config = dict(
    d_model=96,
    head_dim=32,
    norm_eps=1e-05,
    positions='learned',
    parallel_block=False,
    init_std_qkv=0.0672,
    init_std_down=0.0,
    lr_mult_up=1.37,
    lr_head=0.0175,
    warmup_steps=200,
    decay_shape='linear',
    batch_tokens=65536,
    z_loss=1e-05,
    steps=2416,
    dataset='wikipedia_en',
)
Each number is 128 + 32 x the weight over its row's rms, rounded and kept within 0 to 255. Layers, rows and columns count from 0. The size above them is the row's rms in percent of the matrix's.

# layer 5 attention query, 96x96, rms 0.387, rows 0-31, columns 0-95
size [100  98  92 104  90  97  88 100  87  96 106 120 109 105 120 106 111 108  96 106 106 101 115 103  97 134 122 101  93  96 110 101]
[[122 125 130 181 120 144 176 161 114 197 134 164 165  81  94 155 103 122 149 103 120 120 122 113 124 149 151 151  91 173 156 135 100 158 119 171 110 118 179  89  99  95 164 178 126  79 101 128  84 103  89 131 134 157 153 116 157 134  82 100 130  80 145 139 132 106 170 107 168 118 140 106  83 131 104  79 123  73  91 165 169 160 168 150 120 156 197 175  79 111 161 163 176 149 154  50]
 [172  73  95 142 165  69 138 131 169 115  91 160 130 143 122  60 157 118 127 150 111 119 141 132  82 126 137 120 115  85 160 164  57 108 104  88 116  97 129 222 133 132 128 172 108 134 118 171  95 150 122 117 148  58  99 154 165 111 166 105 167 115 198  74 142 112 124  89 130 134 116 151 103 139 157  84 133 105 142  99  91 126 152 143 104 151  64 128 145 159  89 122  50 112 145 164]
 [125 136 117 116  83  98 163 115 130 135 139 115 100 161 194 101 186 173  91 107 138 120  97  65 205 108 161 117  91  74 109 110 130  76 144 151  75 182 133 142 124 171 150  96  84 137  99 161 148  64 187 170 168 146 129 122 125 111 145 135 171 178 108 117 170 112  96 149 145 102  81  97 123 167 111 172 135 134  82  90 115 162 102 117 124  84  90 100 139 149  75 104  93 111 104 121]
 [154 170 138 109 135  82 167 137 112  66 127 115  88 118 148 140 138 104  99 120 120 100 153 116 167 131 104  90 106 130 166 137 171 133 114 133 164  82 151 143 168 149  67  93 143 165 116 112 159 143 171 110 145 223 166 109  99 132 111 136 126 195 190 211  71 111 162  56 154 192 117 128 136 140 117 144 127 130 124 103  88 150 136 133 101 175 200 106 118 136 125 102 169 140 145 121]
 [ 76 138 107 146 145 158 110 166 171 153 133 134  97 119 128 191  57 139 120 151 102 175  61  89 167 183  76 104  44  98  92 127 129 102 100 137 142 178 129  91 130 146 167 178 130 160 121  82  97  74 136 162 117 127 142  69 164 139 140 130 103 171 123 164 146 155 168  84 115 115 146 178 112 127 152 131 130  91 108 108 122 134 140 155 152 204 124  72 152 151 103 103 144 130 116  95]
 [123 121 141 122 129 157 163  93 133 114 128 104 114 148 100 134 125  58 121  91 111  79 152 108 169 124 113  94  82 155 200 123 152 122 132 127 170 162  68 178 104 110 125 128 161 130  89 197 175  93  82 153 177 145 194 158 136  89 110 101 155 149  83 155  69 165 137 109 117 120 181 110 119  97 138 161 157 138 110 123 149 199 114 157 114 147 131  57  92 104 180 105 108 129 182 153]
 [195 131  72 143 115 150 171 119 160 123 128 149 141 133  92 135 215 133  71 174 176 101 160 131 119 157 129 165 167 144 147  81 117 144 130 142 132 193 104 165 141 112 155 161 155  77 128 124 212 112 142  66 180 100 141 107 121 125 128  97 114 145 126  81  95 150 160  98 117 145 122 119 147 129 139 166 118 137  53 141 174 189  69 123 121 145  82 143 124 165 171  92 149 130 147 105]
 [119 146 112 100 116  53 188 117 155  73 112 195 141 148 116 126 137 177 108 115 140 131 162 120  90 135 106 122 112 125 147 129 162 126 160 110 143 179  66 103 163 124 149 146 103 165 146  95 137  86 180  56 191  91 122 142  78 173 162 102 169  72  78 166 130 155 139  55  90 181 143 101  96 140 146 102 122 150  96 147 132 141  80 139 189 138 118 134 119 155 104 141 105 164 119 129]
 [170 114 120 117 128 118 146 109 104  93 155 150 108  61 109 154  76 115 132 130 102  88 161 121  93 122 102 101 153 173 172 160  97 134 159 106 129 164 128  90 114 157  85 107 155 139  60 121 139 114 140 132 108 125 155 145  86 119 143 102 121 154 106 173 183 178 166  65  66  75 150 126 159 162 119 134  99 183 101 200 133 179 107  91 122  80 165 105 148 209 155 133 113 178 128  98]
 [ 65 176 104 123 101 102 170 153 168 127 110 134 118 113 137 136 142 136 147 112 160 109  73 100 163  99 170 147 143 115 141  64 117  69 120 113 116 106 148 167 175 116 125 124  99 130 132 154 202 113 148 156 180 199 148 133 108 146 204 155 157 170 113 134 152 131 113 156 169  61  70 141 142 120  77 143 113  94  98  60 154 138 127 132 141 139 152 125  98 125 176 116 192 116 176  80]
 [106 168 145 157 110 151 152 107 119 127 119 111 120 140  79 138 153 126 164 108 102 119 146  81 114 123 142 105 111  99  89 185 184  89  93 183 191  79 149 130  95 167 154 133  72  99 137  69 102 212 110 146  23 113 101  91  74 136 166 161 145 133 158  87 175 121 118 127 100 154 103 102 109 133 111 129 102 113 168 125 102 157 108 178 139 108 143 174 128 105 114 146 141 150 186 110]
 [164  90 132 131 145 151 113 162 140 119 139 129 152 160 187 119 111 105 159 123 134 104 139 144 201  88 148  99 162 107 177 110  91  74 143 148 144 121 116 121  90 139 118 143 197 146 122 113 123 146 179  78 129 168  33 186 127  85 118 107 128 154 154 142 132  90 140 179  80  50 125 144 169 103  81 148 148 186 165 126 108 117  50 101 114 124  95 124 125 147 182 104 102 141 123 109]
 [146 115 163 145 176 141 113 180  71  90 131 154 168 103 145  94  88 146 134 120 137 107 155  97 145 115 147 125 153 185 115 103 197  93 137 171 167 106 157 137  92 154  62 150  95  85 109 100 111 132 135  81  95 121 120 145  88  99 133 157 140 118  99  72 165  99 146 116 127 137 121  99 107 171  76 139  59 156 174  85 117 100 143 155 160 113  68 139 100 107 179 163 180  94 198 122]
 [172 154 171 145 114 239 154  94 154  92 127  87  81  98 104 100  86 129  89 106 105  99  99  97 113  93 108 178 155 124 109 161  73 165 102 108 104 147 100  97 133 128 129 105 127 127 142 186 138 154 159 106 169  85 117 127 143 119  86 139 133 137 133 102 169 104  57 177 113 109 180  95  97 142 145 197 104 130  94 142 138 136 168  96 141 188 140 151 103 117 145  79  93 107  95 158]
 [ 92  26 159 121 128 142 177 105 101 135 132 137  97 112 114 125 129 175 127 120 114 160 112 132 206 110 113 167 113 138 157 148 157 113 159 110 118 125 163 202 164 145  69  94 115 160 148 163 152 153 186 159 164  97 130 158  82  68  49 177 143 147  96 126 141 135 145 203 167 140  97 114 151 126  96 150  93 158 114 119  90 132 141  87 113 127 163 136 123 133 114 137 113  91  69 140]
 [164 159 106 129 169 164 162 156  91 114 166 143 132 104 143 131 138  89 160  72  68 115 114 110  97 124 124  61 159 170 100  46 139 149 121 133 121 181 126 119 139  92 155 173 118 133  86 123 132 166  82 117 106 119  84  72 108  99 121  86 142 104 121  94 141 109 102 124 163 163 104 110 137  93 203  64 138 128 160 169 106  96 140 146 203 140 117  84 152 151 135 149 157 201 122 113]
 [186  79 127 109 148 103  90  99  99  68 146  97 103 116 140 115 158 115  97  99 121  95 135 106 124  98 108 123 161 121 167  77 168 141 147  91 124 142  81 154 129 129 139 137 143 118 133 142 179  59 111 114 204 183 101 149 117 149 160 148 156 123 158  82  91 104 167 114  84 124 146 193 157  73 104 106 126 197 128  68 193 163 128 123 153 120  73  93 100 111 122 118 171 165 167 143]
 [142 132 112 131 129 126 130 107  86 168 226  99 136 160 110  99 154 163  96 102 122 144 112 139 158 115 102 129 127 145  80 137 145 136 106 117 131 146 155 172 170 125 153 152 205  59 157  65  75  99 153 186 135  94 115 101 165 135 115 170 122 108 109 120 143 113 139 140 135 159 104 163 147  98 121  67 118 132  95 141 140  88 206 102 190 158 146 218 130 143 150 145 116 108  73 130]
 [183 130 114 115 154 111 142 160 101 110 147  49 138 124 166 150 133 109 120 147 118 118 163 194 120 118 136 160 175 134 103 100 129  98 121 179 116 129  46 116 127 183  98  84 105 112  81  72 130 106 154 121 193 160 165 121 114 127  84 104 139 135  87 212 104  64 118 135 155  85 181 125 135 101 113  86  87 165 160 143 144  95  93 128 103 148 144 155 158 190 125  85 123 123 134 157]
 [205 119 149 123 167 154 128  93 160 128 142 141 130 134 119  98 112  93 152 109 168 133  73 102 168 106 184 160  85  85 106 149 169  94 184  88 148 119 151 139 135 182  81 131 161 147 153  83  95 128 114 141 123 105 151  82  94 154 116 144  63 122 117 121  84  95 168  93  89 147 104  78 136 107  47 165 153 146 129 140 105 138  88 172 133 118 176 132 105 116  68  50 115 127 159 131]
 [168  80 112 100 113 164 110 114 131 141 141 124  82  82 160 123 134 146 138  92 146 134 114 126 125  82 100  72 188 171 119 182 160 131 107 138 179 132 107  76 179  97 112 140 180 145 125 168 120 136 150 121 170 162 101 144 141 103 123 165 163 140 126 152 128  85 161 127  71  77 169 136 168 145  71 111 125 142  37 115 126 136  94  91 172 155  38 109 181 130 170 106 123 117 102 126]
 [147 109 173 146 104 144 146 125  79 103 103 118 114 145 141  89 101 162 145 145 175 160  86 126 160  81 129 130 175 122 142 130 140 165 100 120 129 128 157  59 135 166  47 102 110 127 133 170 159 100 172 165 158 164 118 150 119 181  59 149 154 154 149 151 175 110 102 138 119 152 110 168 135 171  18 131 104 125 118 126 129 189  90  88 105  74 154 115 104  85  93  91 143 108 138 154]
 [153  95 206 130 130 150 108 103  87 131  92  97 103 167 134  61 152 124 141 172 152 170 110 121 113 105 144 111 134 123 131 109 156  81 137  89 161 121 174 131 169 172  78  96 134 162 129  75 118 145 168 170 209 179 134 138 104 146 123 191  75 122 104 141 129  98 140 161 106  73 163 116 137 159  48 166 129 187 137 107 101 139  81 137 114  81 159 165 119 118 128 104 132  84 137 127]
 [129 179 165 130 133  81 133 103  65 163 157  83 117 121 126 122 111  42  85 126 131  97 129 134 114 167 180  96  87  71 120 120 158 114 109 132 107  78  58 130 104  97 143 133 119  84 125 151 105 149 142  88 106 172 154 158 120  78 197  96 118 109 203  93 154 107 178 127 138 105 111 144 139 139 135 116  86 113 131  63 198 141  89 164 140 151  82 127 132 139 125 157 123 155 164  98]
 [187  42 119  97 132 124 122  83 136  89  78 119 113 129 179 100 122 108 120 181 158 163 111 129  88  93 120 143 123 107 127 124  97 160 141 146  96  97 136 118 122  80 158  91 119 135 127  80 118 168 129 136 120 138 155 203 127 151 173 102  81 138 117 167 150 128  96 114 172  92 142  89 169  88  78 156 106 145 179  84  85 127 135 117 115 126 133  60  93  52 160 156 116 150  64 157]
 [126 101 103 144 194 105 116  93 120 102 100 141 114 131 151  91 134 131  87 137 196 196  97 137 138 162 146 112 128  77 119 130 174 124 110 141  98  81 104 117 117 166  87 126 151 191 127 134 174  80 149 171 182 200 174 118 108 177 131 142 124 109 134 127  95  80 143 143 141 103 101 110 185 168 116 168  84 178 152  76 135 130  75 125 120  86 108 150  89  66 111  76 144 107 130 152]
 [165 164  81 123  99 183 164 122 154 178 101 158 139 129 117 142 131  93 145  54 140 133 160 162 148 104 105 154 155 147 172 150  49 136 112 114 151 181 155 112 160 100 146 106 174 104 119 124 123 145 117  88 103 149 112 131 168 121 101 121 129  94 144  85 141 131 131 116 100 169 118 142  93 109 168  37 100  73 153 166 156  73 164  95 115 140 113 129 153 123 177 160 151 182  49  93]
 [144 113 162 119 134 122 127 157 146 201 118 186  74 166 175  99 156 152  94 180 123 181  88 155 191 126 133 108 118 150  84 187 122  96 123 149 106 190 153 142 128 131 104 124 173 148  82 149 130 163 151 103 110 108 144 115 118 159 128 208 166 131 141  85 124 153 129  93  75 163 125 117 159 200  97  85 114 174 126  72 104 106 106 159 129 113 122  96 125  79 125  73 118 137  91 145]
 [129 181 166 126  97 111  55 152  70 125 159 102 142 146  92 111 143 200 122 112 121 169  71 123 118 173 150 115 106 134 156 132  92 127 160  76 135  99 121 152 170 128  64 100 154 115 149 158 182 146 113 173 216 108 144 158 161  93  97 157 151 126  96 162 166  62 134 138 109  98 123  98 170 115 121 101 175  77  85 102 102 110 120 138 185 135 139 110 102  68 144 130 133 144 140 141]
 [125  98  79 132 165 184 112  44 154 138 136  82 139 158 134 131 151 104  98 128  60 143 119 143 131 138 117 104 199 129 169 114 131  58 183 127 125 202  87 144 146 162  98  73 121 118 124 186  96 146 109 141 100 166 106 134  61 122 107 157 122 189 113 135 103  97 167 153 127 140 177 126 186 130 156 141 112 143 172 150 120  83 124 110  75 137 163 154 111  99 134  84 106 123 161 136]
 [119  99 119  80 143 150 109 146 156 140  92  93 145 117 169 123 187 125 105 158 144 171 122 120  82  91 132 118 122 114 140 145 118 115 148 130  64 173 112 145  87 138  95 123 206 155 156 105  83 171 149  85 178 114 187 107 112 180  98 133 135 158  43 130 118 144 180 146 191 160 135 151 151 106 180 148 138 144  83 111 140 118 113  91 151 158 148 128 126 106  77  35  96 149 104 141]
 [112 164 153  91 152 174 127  96 133 127 118  95 116 123  90  94 138 121  78  88 105 142 117 149 152 127 104 119 134 164 104  83 172 134  95  89 146 137 112 141  53 130 113 137  93 148 114 118 158 143 191 151 177 179 180 126 142 184 150 148 131 118 113 188 105 108 186 105 125 168  94 170  99  99 177 110 156 140 159 196 164 128  18 111 116 157 116 157  97 107 110  94 140 110  88 107]]
# layer 5 attention key, 96x96, rms 0.368, rows 0-31, columns 0-95
size [ 92  99  90 104  86  96 101  98  92  80 102 108  98 107 118 112 107 106  92 115 107 103 122  99  96 116 108 105  92 103 108  97]
[[141 131 112 112 151 101 115 135 171 108 158 164  63  70 135 130 134 182 126 133 130 118 152 150 110 151 160 120 134 142 100 131  76  97 106  82 120 158 183 108 134 136 178 103 154 160 106 129 155 114  78 137  92  97 190 127 132 101 119  92  89 157 147 132  41 159 115 122 105 193 187  90  84 124 127 109 201 143 111 102 102  73 134 140 131 121 217  96 115 116 148  78  73 140 121 144]
 [100 172 148 109 132 217 127 143 130 129 191 179  92 172 128 139  64  72 125 131  75 118 162  98 170 133  69 122  75 151 157  94 189 195 113 182 132 135 127 125 133  86  92  70 124 102 127 131 125 150 152  71 140 146 128 103 117  59  70 153 108 101 126 164 129 111  95 116 109 156  91 141 160 119  93 126 110 110 122 136 178 128 124 120 111 134 186 139 147 113 175  91 128 100 122 117]
 [127 134 151  70 122 147 127 164 126 112  99 129  83 127  61 106  89 141 148 150  70 174 127 114 130 153  62  69 121  81 134 159 171 140 182 119 118 151 110 176 135 149 110 180 104 174 153 145 110 207 138 116 155 161 132 142 145 119 165 125 133 119 133 145  55 144  76 111 118 125  96 112 137 151  98 123  31  33 101 159 134 146 129 155 126 123 122 132 124 121 111  65 137 138 165 120]
 [150 136 108 113  92  92  68 211 113 204 101 150  71 127 120 134 141 110 181  58 128 162 138 183 130 102 105 131 131  99 123 144 154 122 138 115  48 134  92 140 161 161 180 125 177 173 181 114  94 151 128  85 109 119 103 141 142 142 108 121 155 164  80  88 135 131 129 121  90 155  68 163 155  74 121 106 105 114 117 156 121 154 116 164 162  90 160 160 103 136 104 158  97  92 105 162]
 [ 84 159 113 100 123 174 134 120 113  99 132 130 146 100 101 118 182 158 138 164 159  73 118 108 127  80 135 145 114 156 109 218 158 143  91  62 117 129 145 195 113 122  86 122 124 141 138 117 171 195  82 139 127 172 189 147 138 164 130 123  93 126 102  89 137 101 148 208 128  99 178 176 164 141 102 112  89 100  95 118 126 118  66 158 108  96  98 105  95  85 148 161 107 119 132  84]
 [141  86  78  88 127  94  85 156 151 180 156 168 114 177 146 161 157 132 126 127 141 155  97 121 128 126 116 151 138 119 158  98 113 121 145 116  47 135 155  67 164  53 146 171 136 191 176  80 121 134 133 145 166 112 142 109 116 157 127 130 144 140 121  89 100 143 124 153 177 146 116 139 119  59  87 147 104  79 143  97  91 126 103  95 118 151 125  88  79  96 222 151 170 157 128 173]
 [ 76 145 134 140 173 156 155  76 145 107  83 130 149 108 116 143  97  97 174 127  96  85  70  90 118 156 181 185  65 115 188 158  73  91 127 175  98 147 166 149 112 159 133  96 109 128 184 151  68 166 145 101 132 130 125 115 175  92 144 133 103  87 143  99 101  92 107 144 156 123 160 151 142 112 130 150 197  83 162 123 177 137 136 164 126 159 127 178 119  83 142 135 108 189 142 141]
 [ 58 109 114 128 127  99 138 111 148 186 165  97 122  92  37 171 151  95 136 109 115  99  82  87 110 141 105 142 118 156  71 138  98 144 158 153 104  91 176 144 173 152 122 144 121 123 169 111  91 185  73 174  73  82 136 125  86  56 137 106  84  95 129 100 158 104 149  98 172 178 144 149 121 122 148 148 137  96 171  69 147 131 142  68 141 121 136 137 126 103 110 127 113 150 113 168]
 [143  99  95 111 152  56 124 186  98 200 115 131 131 129 131 119 155 154 151 125 112 119 130 175 139 107 160 132 118 135 130 123 179 130 175 120 147  76 153 167 173  96 163 124  99  73 141 103  98 142  76 156  94  49 126 150  97 120 157 104 173 138  97 146 130 171 130  69 180 158  88 137 146 111 132 115 169 101 124  86 140  43 167 133 183 170 160 149 120 121 133 163 159 102  78 143]
 [ 91 147  68 149  94 140 132 117 147 155  87 130 101 152 162  96 147 175 162 102 151 121 131  95 194 104 153 146  85  94 109 184  96 103 150 114 163 146 145 121 169 124  85 185  80 183 126 122  56 132 178 107 156 150 161 171 139 115 119 120 155 145 180  55  60 125 173 114 137 140 151 137 149 179 101 134  98 105  85 140 113 153 148 115 105 130  93 111 144 138 127 124 104 170 130  43]
 [161 125 168 125 149 121 140 158 146  79 156 119 110 103 210 104  71 113 111 130 116 138 115 142 137 104 127  96 138 192  86 119  26 171 128  89 114 104  89  82  69  93 124 128 156 126  65 128 127 107 132  98 119  87 160 142 157 127 150 146 157  99 183 136 105 106 116 109 102  76 105 149 146 144 100  89 189 189 144 159 135 153 109  96 150 113  94  95 172 185 150 120 125 158  97  91]
 [114 165 143 139 108  85 126 136  45 146  77 129 143 109 177 134 108  91 132 125 150 204  66  92 167 150 125 133 151 105 153 140 153 130 145 148 150 144 120 102 148 120  95 135 118  56 139 198 157 156 125  73 128 125  63  64 167  55 116 125 135 164 125 131 140 147 129 164 140 101 111 173 156 143 146 124 113  71  82 127 105 164 134 174 112 179 111 123  69 114 110  96 154 111  84 102]
 [ 90  92 153 200  88 138  94 140 101 117 124 136  71 124 148  88 146 106  92 135 155 139 147 109 168 187 126  97 107 183 186 152 119 157 152  88 202 138 128 128 133 139 209  52 135  77  89 137 154 125 141 115 112 100 127 183 137 113 152 110 179 140 142 127 152 149 136  96 153 106 176 135 137 117 121  91 154 140 146 128  88 171 103  85 164  91  94 100  87 194 145 123 126  90 146  89]
 [136 110  66 109 127 170  85  85 126  87 140 103 170  94 142 110 101 146 158 160 128 185 119 132 119  86 177 197 134  91 152 113 163 149 132  91  99 115 111 132 134 114 117  95 121 112 196 109 145 103 137 192 242 178 172 152 143 106 133 127 104 106  90 134 157 107 130 128  97 116  96  90 105 105  87 146  87  99 175 130 158 128 110 143  53 147 162 139 115 165 116  90 116 139  79 115]
 [ 71 126 130 172 121 102 125 128 108  99 112 127 126 170  87 146  93 135 184 199 150 147 192 107 135  89 168 122 185  92 162 146 127 177 151  76 151  73 100 151 130 102 150 117 143  83 130  94 143 169 148 114 129 171 181 121 104 176 138 102 108 129 141  95 113 120  99 168  74  84 117 125 154 130  98 212  78 147 132 147 117 197 114 129 154 158 121 126 166 137 179  87 164  89 131 142]
 [130 159  92 118 150 102  97  68 136 112 190 111  70 124 111  89 127  57  59 120 184  80 135 149 146 165 103 109 130 131 136 178 146  95 115 136 114 121 156  74 105 166  96 121 104 181 165 140 144 109 134 142 119  92 113 137 146 138 143 134 142  96  97 140  58 149 161 125  73 157  65 103 107  92  88  63 109 114 177  76 108 114 162  99 179  98 175 159 117 113 158 113 140 138 126 165]
 [110 173  85 170 124 158 165 110  98 145 102 176 108 191 147 147 117  87 159  77 133 131  84  92 135 121 108 145 126 126 138  70 167  86 153 147 153 125 152 121 161 149 128 115 113 122 201 125 101 189 108 164 141  92 117  98 152  81 126 133 155  98  52 118 154 149 113 154  89 126 157 105 134 150  93 113  78  51  82 195  96 111 110 139 144 120 127 149 103  74 160 174 111 103 133 189]
 [114 125 220 110 135 108 114  72 142  92  96 106 104 124 114  64 141 129  89 147 149 105 103 149 108 136 165 159 145 102 121  96 147 112 128 127 139  75 102 124  62 126  84  95 109 184  82 128 163 173  91 143 101 160 180 135  77 108 126 134 135 165  93  90 112 155  96 162  97 147  99  69 114 111  98 171 119 138 185 168  82 113 159 129  90  96 121 125 204 118 109 171 145 150 181 155]
 [115 112 119 168 150  81  80 158  61  92 115  87 145 141 151 162 166 151 121  94 140 148  56 160 154 117 100 137 137 156 103 138 198 101 123 178  58 107 157 122 137 129 142 108 131 138 185 117 144 156 150 109 111 186 106 117 182 179 104  97 146 142  66 173  95 148  90  95 115 142 155 146 153 137 198 148 122  86 181 172 130 159 139 134 131 114 111 164 123 145  61  98 131 161  95 150]
 [153 162 101  95 150 132 102 176 155 161  65 165  63 169 113 123 130 114  89 141 122 110 101 124 117 113 126 108 160  85 159 167 134 160 155 104  85 112  74 140 116  59 147 156 192 149 119 122 107 142 150 184 124  81 147 201 180 119  70 104 101 159  69 156 180 161 112 126 151  90  83 145 159 100  98 152  94 105 101 160 128 164 107 124 144 127 109 155 160 108 153  68 111 113 111 166]
 [ 93 120 143 141 117 127 103 121 101  66 147  95 172 116 119 136 103 160 168 126 138 137 123 133 138  85 138 168 142 109 103 134 165 128  87 144 158 129 179 162 101 150 116 105  89  71 185 112 143 128 163 150 109 151 112 104 143  91  96 146 151 123  81 103 172 131 156 191 139 164 165 167 122 158 108 115 162 218 108 178 153 103 113 156 136 172 134 138  21  85 125 187 170  98 123  78]
 [110 128 117 105 110 113 113 126  92 126 127 142 112  99 146 202 125 152 197 123 108 241 138 128  85 170 175 151 164 139 113 160 138 140 129 160 163  90 115 142 130 103 147  68 102 109 121 115 142 100 194 107 115  79 170 152 124 164 165 110 137  79 128 109 124  71 160 101 145 165 136 161 191 144 154  89 110 190  95 149 139 167  90 141 142 129 149 117 120  63 102 118 146  94 117  73]
 [134 156 108 178 106 121 129 211  99 112  66 165 121 119 188 160 103 149 191 135 143 136  76 138 149 148 131  87 187 144 151 123 145 159 153 156 120 106  85 191 101 114 140 127 155 124  89  90 110 116 118 120  97 128 115 158 176 127 112  78 152 150  81 118 189 109 160 118 117 114  95 167 160 141  58 137  65 119  96 153 121 146  66 173 120 190  77 126 142 161 148  98 134 106 115 119]
 [136 127 105 106  72 125 132 145 117 155 135 124 142 130 138 146 133 142  79 137 131 130  68 124 132 132 125  96 106 132 148 126 100 181  80 190  97 183 136 193 110 162 138 168 150  91 105 115 113 104 108  50 133  82  79 113 143 119 143 178 126 108 165  98  79 156 118  57  94 171 171 109 134 142 112 146 185  93  83 174 148 125 152 111 140  77 145  61 130 144  69 147 121  63 122  81]
 [121 108  72 211 130 131 131  97 119 174 135 147 157  88 101 139  99 113 171  65 159 112 109 163 143 128 101 163 154 187 190 104 139  99 133  99 121 137  98 145  95  89 121 141 149 144  93 153 157  83 121 103 108  78 144 103 115 101 107 124 164 117 119 158  76 128 136 109 120  86 113 218  79 145 161 129 148 143  86 141 154 108  89 131  73 138 142 143  94 124  65  88 126  47 119 171]
 [117 117 114 115 103 108 161 171  95 139  71 117  83 177 131 183 148 114 136 161 137 125  93  73 127 139  94  87 126 138 136 117 134 153 168 132 141 192 127  98  78  75 134 106 126 140 186  85  79 111 160  79 125 102 101 171 134 167 141  82 118 138  92 116 129  89 148  55  81 164  80 198 166 151 122 158 100 114  61 164 148 157 103 121 107 120 139 131 130  94  93  96  83  76 119 111]
 [118 172 138 136 108 134 122  63 135 138 197  64 139 133 133  89 174 161  99 100  80 107 143 111 158 152 197 132 106 109 127 109 101  92 125 101  98  84 147  63 128 153  77 119 123 164 134 157 144 128 125 146 116 158  53  90  98 120  78 106 178  99 157 120 110 191 163 141 166 123 101 103 135  84 109 163 164 161 135  67 102 132 144 144 127 110 193 152 116 137 119 183 172 164 167 119]
 [115 136 152 115 107 241 137 128 102 129 113 129  55 152 139  80  81  81 146  98 141 142 164  89 127 131  86 111 177 104 137 110 154 131 144 120 126 139 127 165  78 114  82  63 131 152 118 119 141 104 136 161  83 124 124 158 161 143 124 112 115 119  97 169 138 112 156 152 146 122 103 216 213 108 114 161  99 107 135 183 129 146 130 108  92 171  81 174 150 137 128 119 143  51 134 116]
 [ 87 121 128  93  82  72 157 105 168 135 107 145  98  96 155 137 184  94 111 109 104 172 161 175 174 147 134 124 129  89 156 104 147 164 165 133 124 106 104 191 133  70 112 119  85 166 119  58 125 112 132 160 127  75 232 132 168 217 138 119  73 103 129 152 147 136 140 157 116 158 181 130 130 120 118 142  87 185 133 150  94 130  78 122 133 128 149 142 122 104 129 128 151 105 102 151]
 [170 167 145 132 134 171 101 150 117 147 141 125 115 172 141 106 150 115 158 114 119 134  71 126 171 103 163 138 205  87 137 103 117 128 113 170 153 130 110  86 142 111 164 148 160 103 209 117 159 128  81  92 183 116  59 149 192  92 123  91 135 133 124  85 124 152 101 148 127  95 153 166 136 127  79 170  49 111 117 172 135 118 168 120  83 151  68 171 135 168 166 114  88 118  94 147]
 [117 121 101 120  89 158 110  84 107 114  85 151 181 118 140 176 102 149 175 184 113  89  96  89 171  79 150 125 118 139 125 145 119 135 130 179 156  71  98 125 178 155 145  70  96 130 145 126 169 166 148 175 153 132 194 147 165 130  79 115  63 110 123 138 130 104 104 178 106 144 181 162 139 141 148 180 132 131 201 141 176 155 120 125  87 182 118 120 111 100 195 103 145 120 110 153]
 [168 167 111 118 106 112 113 109  82  99 125  92 147 113 200 141 155 141 160 158 204 125 105 160 104 188 115 153 138 127 101 182 128 164 172 118 129 109 100  46 129  98 149 167 181 122 134  74 103 152  67 103 140 119 123 150  84 151 113 130  61 117 138 105 112 128 191 118 146  96 190  97 166 170 114 144 152 128 131 125 172 143 143 171 139 166 154  76 166 121 152 125  92 130 148 180]]
# layer 5 attention value, 96x96, rms 0.414, rows 0-3, columns 0-95
size [ 96  85  94 102]
[[156 174 123 109 160 136 118 134 132 187 133 148 125 151 113 142 220 134 152 109  95 152 157 214 101 114 148 134 116  84 178 228 116  75 141 140 119 139 146 142 127  92 122 142 114 164  89 117  92 155 118 121 123  98 129 158 142 112 177 102 114 131 147  90 172 119 155 103 136  95 143  94 133 172 170 150 143 121 124 140  90  82  62 179 131 109  83 104 124 102 178 123  51 139  90 102]
 [143 134  71  85 114 108  50 111 142 112 174 186 108 144  98 115 140 113  99 151 174 111 110  85 159 163 106 161 106  67 109 130 114 123 129 141 146 141 192 137  88 161 136 106  75 172 142 105 120 173 166 139 107 124  95 172 163 193 162  85 144  74 141 151  51 145 149  80 150 131 109 156 127 104 115 125 163 141 112 130 158 203  76 108 133 171 134 172 132 119 116 165  80 134 137 138]
 [114 100 130 195 154  96 122 123 136  97 150 116 160 184 152  80 164 118 156 139 179 133 129 195  84 173 123 102 140 101 168  92 129 112  79 116 130 152  80 145 150 106 133 134 145  96 167 117 157 113 109 145 133 124  78 104 154 131 180 129  39  49 161 116 129  77 130 107  98 154 104 116 133 110 186  96 139 115 161 168 104  76 132 104 155 137 123 111 211 127  71  86 122 134 147 143]
 [103 122  61  86 130 144 181 184 168 127  77 203 120 129 157 136 124  55  95 154 187 132 139 124 133 142 105 155 112 115 153 102 143 152 141 138 121 135  73 204 143 122 176 112 129 107  97  83 144 138  74  92 176 123 123  84 145 164 182 123 144 117 143 142 127 137 147  84 193  88  82  68 121 111 143 151 181 160 151 124 171 122 112  91 142 166 145 160 140 142 139 108 174 148 101 116]]
# layer 5 attention output (transposed), 96x96, rms 0.35, rows 0-3, columns 0-95
size [ 93  84  89 105]
[[157 144 128 128 143 177 100 100 142 149 137  99  83 113 126 176 105  87 131  62 127  69 135 125  70 148 136 169 178 142 188 148 144 113 135  98 154 157 108 123  98 170 152  80 128  89 143 119 184  89  90  88 120 138 143 145 176 153 167 146 208 106 120 108 152 160 179 161  74 168 101 143 105 111 173 148  91 179  77 154 166 125 133 119 152 173 162 149 120 167 119 142 176 148 169 129]
 [122 113 150 140 144 139 105 135 115 143 100 113 134 139 134 146  83 151 178 103 107 143 132 168 181  75 132 187 169 114 172 121 141 109 190 130 159 162 119 121 172 116 117 153 191  62 142  32  86 140  86 112  67 109  81 100 135 108 147 130 101 106 131 117 161 119 114 105 143 161 182  83 173 139 147  69 141 115 144 107  97 108 103 120 163  83 135 105 121 120 157  93 115 186  78 191]
 [186  98  92 150  97 115  92  55 111 121 103 111 106  60 141 148 136 124 157 142 155 189 133 127 103 105 199 152 142 104 170 144 105 126 146 133 101  76 113  92 128 166 134  79 141 177 129 139 120 150 102 174 156 166 192 161 109 171  77  80  89  99 144 142 100 117 133 155 157  90 145 100 118 144  49 155  97 152 116 125  92 131 120 140  90 149 179 149  89  73 179 142  93 114 115 116]
 [157 163 131 111 106 140 100  61  79 126 199  93  98 126 157 105  89 180 167 131  55 148 120 142 114 121 143  92 121 148 108 182 126 121 152 166 125 165 172  80 142  71 123 117 169 114 198  97  63 113 206 160 104 158 141 149 125  65 121 112 104  85 164 110 191 119 124 168  94 156 122 132  90 120 125  90 113  68 128 130 115 102 152 142 140 146 116 109 140 133 141 172 115 109  93 144]]